Weights of a small GPT-style language model, trained from scratch on English Wikipedia.
Size: width 224, 4 heads of 64, 16.9M parameters.
Architecture: LayerNorm before each block, learned positions, capped logits.
Each number is 500 + 40 x the weight over its row's rms, rounded and kept within 0 to 999. Layers, rows and columns count from 0. Numbers have three digits each. The size before them is the row's rms in percent of the matrix's.

# up: layer 6 MLP up, 896x224, rms 0.116, rows 499-504, columns 0-223
# down: layer 6 MLP down (transposed), 896x224, rms 0.111, rows 499-504, columns 0-223
up499 090:440427479477498473470564509576480494503510494521571566534545498520449472593473488518494526520485528529547554439495521524536503460465483401465514447499446492491496537517499476474543452501492440556473515551505560469549433502473500465505516484518599477497571517535531495541538477565506449526496505480538487541458513512545480544444602499489524501502531542487402508581457553458556426535506556503507545385510439481538516500468441463498484482557498503419499571513499530516525542473472540549512558421439440526514511468455535513515480444480569548523493503420514434454487484512418530474557521478511486541431445555484489526512489499450475433481505447500559488578452470512467508486507
down499 093:536464463512452507548590422571429532424511546489543536530525541422558469508514428486542472551490545480482488559497503456485440473486473435525476591509509522546468508444542513461563554558552478518500484431478503433509446476511467473447560518516447549485486542483490494440457487503493545513486504482497507466553444551516483538539509475499428476496577506489493502532470513519531439448549544529486490495522400524495558498525514518534532566527449491522514479498522461514527480468536531543535492496432442504499526453500474442575456512445631529519486471512426454492497498508466450442522511527492549488501443529471543559579482490546439541467542514536565412472500426464586527491493
up500 099:451597511554444406464570517494485556546512444566522491446488551622546436503590523452412425510471503527536433469492493544518482500424505521400460523384604464448505530474484459521531528481539469483448495395524424491480482485477476538498517532502462498551478519516518514473590505476529462465442534513467582528530556473558452545522504462466539447468524523492488455521537509495522478508450549470529463585469475553457469524486544471540490436493488457507483466461499446533524441553519493534501512475520547511553498468500455522503499517569475454550540488465511507490519527504520503488516522515477445464497534507470577528581527528503484475511482516526507473471449473548495476549494
down500 106:490546437561517475471539511565458484487522440482514610523540483505518451521484542582483442520510522516468461440505528549460552534551544499477521516467473453543512504434472501435533469533500530489525513516394506514564452525499515503442432451499527548541491502515392481539531475576467496560531511444594471512531511438484489544530553513483531537477511516489534559545385466488509521504447544572554456524511512551484506495475440477523415512431545555521513467546436532445499521457466531495536493525479492531529539486469535389495482497491502438465497593563487524483533479535504492487452424536502415495481518492428456490536491476521493475483468510418501477531592508506463469558486
up501 109:489467492560514467468492584466499472545508473537520414523468475503516554486530538470516492573485407475521463517489481526499531524459445491505483528547420481524477476543628508605499478515482447484522520523496479495512525545555557469477438526514515501471435495468513490572471528483503502413496488513525480506549495573578464523463508471521539536574558495488520498491505445531425536502523475442512553522583548538541449475528537471527524477495463500493507457505567535493503427575527480497509442491490526522529458535496469470482473477425485503437512574561526458426537491576551463511461438497468494533419521532544482468494386501490521522453522452486493516572512607512462549410550
down501 114:482435472498507526522449548509467551530464446519490520467519474490420508498502537448497552565466530528440508437482578484453511497520488443489459500480475552469543508476503476517513454522463507520520549474516503544559536570564469473484485523497472451517461473531535477528472526522473519551497507460537524575513540542511538463420493575538536477459530538560545425507518437542500437450541465449463512486476517533531500449564586545516552524494532514574555503518537471445497600528576474478501540492490455569504538556507503439586500556537505514502476520482525466468550527494554459526512498480526526468517459436572552453549559533654468520445463495452537499455464405540449456465508
up502 093:436490476438509456559525505457484445502565534517582559477532429452504471474507516419533522602515446556511520499489527495508568495534533472496534554476549485465437461442497475566566504511508496534461439517502559462446534495540418440584508494474457475470463464482495522505502517516544492534518469559520491469465497517535470531455545490576515534531481558514502412455449442488491517552523547455472479510514475508500524437451453526544498498482517578500479467449519560478507527475458483484514529480480452514505445511414415498540514472496413508540505472542527499539433521506520489518483529469482463440435474566536508486494491532478538557537619555460443479547447536533444611514431
down502 102:501540460430424458550564520553420466531501459556543526492495521491467481556487498481502527483488506486466478539456468520464442501434464500514508414539459410536470512458537526582558498522474471411509546485496452522424524530492555525514498510438475486481508454549468516470471501510510465503503511441573514489456446473580443504542418468517521574425488487450431467526469523519527544512463474568496449474533466555491482415502540488488531522437510546505571534476559504494534537484460486495469507468417477489500615558503444460468538442548519556502473534494545481569493540480551565476585545481515534578532508476531553501492511452445474538516550514459504452463449451509514472532441
up503 102:497467499474531472502518512412566557580538493439528519502508508555500551550503462441470533526451502573531470471461540536544522460561488441486469478471541487454507522503476508506532508445443564559555516478481538434524486479458544457565495487459512490460414457493446514421473500486442467529504512495512510404542544479512507458528501559502427514538478493476508460551506518497506510465514496469530486433422467573496526452586531508530479538522530482532489463480381480556477548492534431464527466493555495480512482529531439488562559459568436528499484586500427472476436484512533533512523398502482493556576438514448483563546531484515566540514477533473450597474471525493537515486544
down503 099:484485479484427462495566507577555476520524488447486489494511484573507423511478429485471495483433505506491441517586445482511536454475525515509523550507516504541573475458457439497570531468556510494523587450490521449435522487490529479517482484539565543516519492485524475579512512520482460501508459547414484414514522580521459486538465453506491565498492584503501481486540443503441440572409443508486508527508485501556575491467450497502486540505454494493478510486480518542524482489505520575421490467511482470485532449402458494437506488554418481474518542492455543638519494505557598475484510530511527468530495538465493490510477524522558550525523557533571522543465543454571439481513
up504 104:462542530497570494555494552482471504518409418555524522568510492456533477512472458556477465517539539504484499531457447455483478484511497434529423512501527429422448548535556449579446487527507516477519526528540510454491450497496504479524516513509535523542488476492582577543478472461481574500470458484417454516496538438514432513442411482448534509450502472471447479559528505476516564602494470573535583479471542505540426533462515513534523523473487440460480538485514550496448458498519504428501528534474474544448565477537496458465547555440552505555472506542516482501497577464412564600501504530516496477485503475470432551497492509500478488418503515548525522530475537442514440491483
down504 099:535576449531506492568501502501531552505574541494494503493550412480549487520504543450488526522483490531535429552520522464408455475470515500519464519507481460572477481498425447507551545504516480552479491560524548422523483550499448469500487510473504488535462484475567529432430477527453502488525503534511506521516539459530421458488478497540489476460416532480575530550533496474562543503434426551566509522468483505538473467588567480565565526563553531473516462518442492480495524527451513494513547483499539542528465516498422487498464517553541516525506454463496511459383489475449534569475538555510454568487429507556515478478517501524593552610556490513473460460488569489534454484528